{
  "norm_eps": 1e-06,
  "positions": "rope",
  "parallel_block": true,
  "doc_mask": true
}
Each number is 128 + 24 x the weight over the matrix's rms, rounded and kept within 0 to 255. Layers, rows and columns count from 0. Numbers have three digits each.

# layer 4 MLP gate, 1024x384, rms 0.128, rows 191-207, columns 128-255
090115107097102116078160124115112167108170119118116111135140112144124147140147163125128109170134079142136173122118123094105126171101125063168132092119124117100094123134090130163108131149104118120111111146127080085128141158107139118140138126106119091119134144098109079123138139097144164108131120131120153109105128115101143138117116106131127099134114123112082107085114090125109165129125
157128155093172177103068176147114132141139124128153121129135118147160119112184137102082094128131167137123131109107111129105141094122132097121093136130134140116122150140131147109128124115167094134156129116152112131101110128111115136084135182125127145135147096157122116143104143128089118140119136123119139133153111147138107112151183143155103136131109136123123158102103114142127127158103
090092107128112129132113123107122127104134096132125123177154139132192138137142127111104093156062133175087070102103129112121126139155125115136141122118130116126127195165168173155148121172104141164141121127150115121147159161090131092096130142141144116117098191139088117089147167112143160129118099065133142161080152167131089110103146165150115147127129167095103141129154081154110106084109
132120121119112146145133163143145172091140163150157135102104135132141118130138114089107123130126166112142090143115117146110112122151123143118098127120145140159101146113117094122114124127139125132123121082115160127113126113084082125155122145108113139140105179073084163120157162138135119092137122158130139084116114112122098137119121155113097126097141132109110111109164117156094179141133
134112172124115142153112107155118125084113132154116122091096118104116099133134107177104155130109125101160106141133127119116170112120124128179166165176099130133131136147113088127130157095151125143131074127125117150094105122138113176151157151109068169152147157136120087123177151127160126142134127116143111154138148135122136141127151134145146128133121099110109153105104170139130130110137
128137114074167164086158125136095107139118152096131092135135162123134112132093110104104161140105092147080149128103164130162127157141131135112138118134118125146116109151132129139138124121102133120111137104138135141118132101137139150109093171077168164172142112134126116152144108127087134146163145095176145174130131130138115148129139127136157122084152142119081088128144100128125122119102
144087137185098123102085111155135113122143126121122107157136138122168141139127132111114112098107143102160131115076120160118126128103108120111151116068124119114151128100162145125156170112147113108123121162137157090115118114152089131075141130139140150139172127087153134104172146081115100083138125128127140113092121122091118146134156091129127137132117121143131120151087127119111116127089
132106167128146118137123112126123131113119159125130169135159095105159174173074176140125148153132085088145113158140094114113134145122097100140135134114131162121144115151148101158094139125154153067144139114116106087161125149137116142142134104114084083158113144138100120079130131132105155137094165165139139079151092138107129139131172159095116062107163121126152130117123120112109145127113
138191177161157123130135076169147117157142075042135136127098095126163094114124120121102131167121123131113124151162086144151121141118116073133092107124158094110129144126098131106117187108102138124135147130141117107138106141136191100123094109134109144097153140117148136132127110137128075089121064136132177124117132122144136197186135098139157130162141115117152146170128155136131134107134
141142167110139131138123087144119129118182126163132130116121136150124090127106140152132117125162141157126122163159154185151139109128138196130099140114141102145106134162161122145113105127150155143139149081105134149060116062122124099107136148136071158152091122158158139111161126111176111157126116100100123106160147135108134106133119153111106156121092162120156111140130102157143125111102
117130181101126129125153126103110124141134106135155103129140123111140157112133140120167102106131109116108122117148139124122149132164134144119111118134101124118121148134094112170139128139141130164124112134138121126107147131116144111132154100115108141131115136119137134153136134150140132136119131123162175134109143123104131123113148147160131141093101143158129113145148167119154105121129
111123118180096105129179095096083128144141147115140099136108157136141127143072133147108112121161126140152101142184145146130124167113132078124150115136153156143102080173149129150142119125087116112094120112129133129110129124103124141149143147103162153160102147153113151096098146107134117119125099137118194077137158121151116154110129074189121137120126140150095080086108120167160114133104
122159129103119120118094121114140112140160150102132105105114121085103117132131145148110140132122140135157106131104109133086130162100127142075111119110167155099120072141096149091138137170150112115131167059074082107105108138170104132096117138130106119110133168104109126082144158095141136143156118118136132146102120170105164106149137123080102103119163155099130171112102120130146181134130
176105123110146138107152156181131102101149112177130131146151157116141097159136156172112146143094157091129130108135091136153143134120124108131109089089180113124151120173117144122081130104114130114157106113154148150105129122068113117140178111131124167125175163124104103106128155106096107153147145141120105098106103115135128138125097115143103130129150135148129098118130102111102147127109
157113121143149130102133119117091108168168172105154133198158109104120105136130083136109162139111117134112155144117112149135153090167150106110143089183120125125110169138116120116125121081134152118142136125122127114130151155149181141111167128139146100124091139114135113070118158163184089121143114154129121095138126130181150089089161128122153128142149119137158077128143108140166056142098
134146114166097123139148138107168139116129179153114106128113134084096106093110135173087111133136119159134111157137121124131109130130108135125072169139094108160170102096136143158140121158064162148147130089120132145123146076118129142105089117114165135101113156172150154125115125114139117106119132093105122123133107122113132148124114136097124097151167151097130150136103080093139097109145
103153124136135105086103083133181157138153111123082126115137107117147122124140087121133159103160147129160107131163118151119130149105131129109142108133105122124104143111088137152144102169156086116157158145146155101127142150164161158103130118165069082124144102177121089138109154143076120139132141130134155178153119055124131092089100128129111126137138101171163107156110157087108168117175
# layer 4 MLP up, 1024x384, rms 0.133, rows 191-207, columns 128-255
122103094159138132094120147105145124170129161092153113108116112120136124170092151142140078088126093179139102123151111150145131128128127187154131125126108152092158110144125155108113125128112166147149104147142119169087118121130091139140145109141137108155160091117172133143184077133124149145153129149153106093111114152164135118110107149102181103134136140126144095145124159078158068132138
129116133127125120127072152129135098131105137156154143130093160117106117131142124155136114147141086139139108140128131126148131145143144136136130128139136137157127123114151135130125091135127139124136142134119124164144111088132152113125134132120099154113146129164170119124082159113130099117138164098111152136104125108132130134167150118093135159095088117147163141165123120130120115154100
144104150126135106130121116130130105138164173167147132113165182139170099074171134109191151108170108122141157135154155130101124151103101137162155154140114135130118099106115125119150110144096087137110138118100139166115121128160161140111110114107169131202152096158136129125174098126153091111130109163120126086101108101104170116152134119084102090123122126194165152146100145107155136111140
139163140124146162131083157148158124117118121107140176086115173096168165164107099163165167128123152148154117147144106155135133146123121140130106122119140108093142144133128142142100095117157150174103127121101131133122131178119139137129078108142110132131106109099085177165118141099139130178138179158157117106098120112139148107140173134149097142136123145189112105128137168145097139121118
086136095155148102138117135101145114185142109090162119133126127134132163097115124124123105125116140109155137104149192161108125140155136140140114134131166078134124123139137100110112116111120111129140170098135079145124157138136130081127166104129124115136167123102123138143126130141117157163170126100119117132127102148130084088105142163151192144133155098139131152103122175100067188120091
145156119127123080164120145125158117156152106137108177110115130112126093086133135131085130116126151097132164155105174107107121130153112131085133130090120173153162155125125129138114128161124136145123137104114143099099115131139141141148129096124146083171109170090147117107114100130163095128139172089080123168142122182127142138123125149109175080124163152094134118095157116159070155172092
126114142129130107116123098149076149109151148114122155143136149149153169156092130085129138113111119110144160133124101125146152112141123124090144114150163141125105117133142113156090160110126121107097145141139125128096112136150118129120089128134139102112121120125140126127154074110080096065105125098148124122125121128127123131116106122171120149110144135116093182116148112120120117098109
110122139149142116170112126146060172101112137124159123153118122117114151132134140106122107167184150137105129129160113134163074131137108114118126116094085138096120078197074102107135154112132126141133157136151122147086139133140159115130157093125122126173120124147149083129139173119128120143150157157152128090153124107094131157129126091106127136131137120137140140168090120122122167152176
137168126065143139150095139113163129146117094139148141141131111148168187127162105094142171102146166073092145107158150114126134098109161186136141120145127132144120148091112119135134144158087126138141166147126095153146092125108113094074103124126109147092161149164102095129155126145210153097101104139171122123098123153147157143100139126042157134111147167132163058123146142162109156111130
131096136151134135130114103115139098152142140158101065103135155119153108102129078146129140135127135129152162105133157156090096127173127127155151117106122131155123138145129126179086135116128134149131172138104119150104124146136158108128156083114100137166152115067167163107123116157143153155125106146133121124127134132143079093112083152124127110057157144125108126143141134143126138098092
105126127159139137121129138112152117133127138128096119136136147131092179110153142127154074139147156084148139140144114145161145135139123108147148141143122130150123114145170146137131156107116118089103138125132126138100135146138125156132116142135143152164109116137124131091125129143116141122161157142119112140142117156147132132089128119119150120115127144149104100126113171157115115162137
112156123105130107148143090142070109123118115111110119099102117151121098150116085110143207143133102158131106107131159146105110155149131151116122132138109118176152090155159103176134098161090110086111112096108101133107122106133115133162095159119152133115140112066146106117124128091171122100110087133121149166125111101125105126130139091134134092107095160145156107151106141152154090137108
097119153169123135089094181118123122159150152092135145125117114158142131153147134163124090098135094117100152118145155124100092138143106104152090072146120096121105134138153098155090196133109073140127164142116139106104161119135113115156152154128119125130154125126154123100160106131132145171152121128109082127137137105117144119086119132136183138162138115109111127167098136185148132155100
148142112153131115162086180133165143104138154116094105108174089137079141148121140111176096120148138112128150166116132098131125176148137144136165116111113090152132132144175125128112109110119120104097122122120114124142143099138153093123141165109166152098130132174116148149119130152130111153074101205083098099142128111160075127129142143159123171115139146116174122094146170103113122150203
126106130142113124115127155119110093156157089102114157075110107180096069104130155161161115104111091095116149115092176147125157079118152141158165105135154117106131110113156125145104164135122146125107098119138128148138122156124066128161096167108085122113171130116143099131110083105113145149107091160161166107141125107133117081125141088138116146155084118163125149114151073156138087121160
135144115127116111111152122174082086158119091134122108133151122135126110131132135147096143109129118125152084160175176104161147081137166130141129106138180130114122131120130132134125146088122109117110075129155129160127128100116123164095128135193125150158138158145125153136117120130150159146100085097155114148111167170112149113060109140142140147122139116135123137148089129180133145122101
170136177122113126133094152103165112117103138127072104124156130114140142148169141132125145134142116067102088164171140111144140133130145162113140157122195130126149139142157131146096072102158082123126135077096114131158109129146079118095109097111112130119104129174149139141105127114113118114149113123165164183136138106088147185133110137137098128112169082097191125099137179150130161160114
# layer 4 MLP down (transposed), 1024x384, rms 0.123, rows 191-207, columns 128-255
141106149156165124134144144124179127125131105112097118140085123165128117110092114117120130143129135131138099134124098129120145116148101108169093123146115113139124091136125080125150133156157138137164126149119141084205134114111110100123110089152134129115136133140152158136121169102125150163068115141149117132143087123121148103136081122127189101114133134106140102110129138129130082101114
133126100120131167113118146149134103118134103099150132111109156121079160108098126203124145126141105150085140105122119171156120132148127140086140099139134173135086136085118126135113113099106122096109126145157098170116124111139148132125127129115114155173112130115082135110127196126159111148160131112113103164142179136092155108131134088097128161140086115139121092162100156141183112203066
158134184172139149110142153141151148109157164079104133110182098100158143125117106129112160133149112141137125117116121105114155162121120106096137134148146119106082109149085179108139134094132106106117118135184101136126158169139145150132087112112130122126109143109177152108136084103115112115133095167144144071105120155145206105152149164081130178120094137135112128169156124126156145095103
156124136109126149151131134094161105179129134128153092127077121150104139151166113123130129106122161134137110115164145122137120100127132122106082155125135170183147080128120098112130120118126130114143152104126132100123137135152122117159171139116119111126124145167106195097150155147119163122096169130097128090108134137136116085167116174131180161112138118121169111119122137099140141161144
121111153106161125124137130085087137105082155115093128124124159077085117127135135148104104145118099147133106117122123140116145111141094153153135158130163158116130111085149097124115138123143159137137112148134127135124143149120083086145123085112109144123120135164177227103124127149114081157081125126152114096116122087162148105131112131114095122134134086092126143142111126133144128120102
133107162142143110136148109105131137101151127147149158132135093097149095131123118101151120104135156100161092124104168083102145127157118146188148150162146113130154153166104158130150138108132148167133149118120118130092133098145086124174154140102102132134109078117116152128130152130111123145121123133142145118099134140137131154113166138126091130141119082134122123147120122085122130089146
116099132131098171175130169161146139116102114137122099128117095147131100160114159146119131114143086164141139120089115125149123161151156106158112080163105133120082114143145134157132113092122113133129120112098131114109126103091132119139143117139138154102172143159094057127089144132113154116109114121172152159106140183119146109138117150174129093158129169129110108165102139123160147128136
116121152136116086128147139103162153147136148152113142106142131158135119135074132133153151113091129136118140141115160113129133114127136154111108187176138179150136144155125095115142123139131140164111133099130105113115120120095155110126133135129149112103077126195134177140134112155084084137128152071145092118148100101132114094061121113118105143110144113116151145149128069111118122173097
139116135149130093155173136151119115128129170110083143103149127129142110182142140103099108098103124112074138141117127101157160141120139147133132131123088153141143101115128153145129116124111133144147188106151083110129126165138142137126163114099134092153140147125101181155142122174187110139085101102115109119126113174156095119110125092073142132162101087122139095122154138106144142110156
152159121163116105108110139142122136103130134124087091090124116120144195110107139141145143107126128115141136141150126145128122122106117125176143098154117143124114139157110107165118070140080127100121147133106155145158164135098147132128093130104084133110149088145139132157131123159058134104128128094144129116119092135119067106110125136147125162149136126157055149188144132158109135091105
136137135116137117168128145111164136138152125142133138129151132124113137148119130132146152098148114099091159126098087131095125167153147118107132131133136156138133142140107092126138119129113123139140125112172157116125130092119159133115136127140131109136153152157144222131140151122148097140079101123121153125125109141125116145153109163119122165143136100116128185130134149122111142132116
105100137108108188158134151103121114105167145113147112108149105067083127174117169099149120139148133095143117157127121106105141114129102154117150083138110109082089159169153155171154080124151128120119109101127141132103111149120131164063128109139142129138145155143124076120118143123151100100101115122122118088119110135113082105135100127149135128156102107111111080107126156091156151162144
118169153163159126146143113117122173146125114082126092147146118104128126156119083118166145175077150138104137128162138087123156135129097101148118094155125082082152151115115121107106145140117128141169181138164126136129109120162110146116119106095149112130126152108189096087147140130143126113131149124168085143141112155099111072135129123134109127158142132126165109088123092114167114125152
109104108127113136177135138156142129071135051145134164100129149123114109116163101109095122098139155119128162125098099103102131090150140096109115146158120097140148109133131114145106108113108133164143140085151155143100138114138158162145101139106156117130121162121141103074105128133153099140116139162145140147110149066093142139111129125154122103101170098120151106163121153120134095117080
097135139121145154123148123144129145174109158103120139094106172114133125176093114118120098134125141123143099140156098165112160111094095114167092164102110156114132152140170117127106116117148115165128124144106179142135106147151138114121147171109156124135139142158133112159080101131151105137112087128126112143152126121095090141170135126133105154097140092125122137134154096130162183091078
171137143162147134128130115141149146125117092100111109110141158120126083105137110129156137129141178120128097126115173127107085130116098141130172135120117119096082121139108108131127082087162101176129139130163144109128152141118092115108136145125094144144130125097111182108141081141115072109123153072104116096097140093176111129088109138113090161097123141101154108138166143130114153182100
140136134146142118143161187107124142149122139145106134130165129155148131142091184122134104150143091095162112219112118138096126128132126114055127147113156143168157133116158112092137103125128134144120093162131114111120116112130065158106128156107124139150130158121158081105093070113105102104147159136127131146094121129088119157120119149121136143159167083158123144120109164095155125133141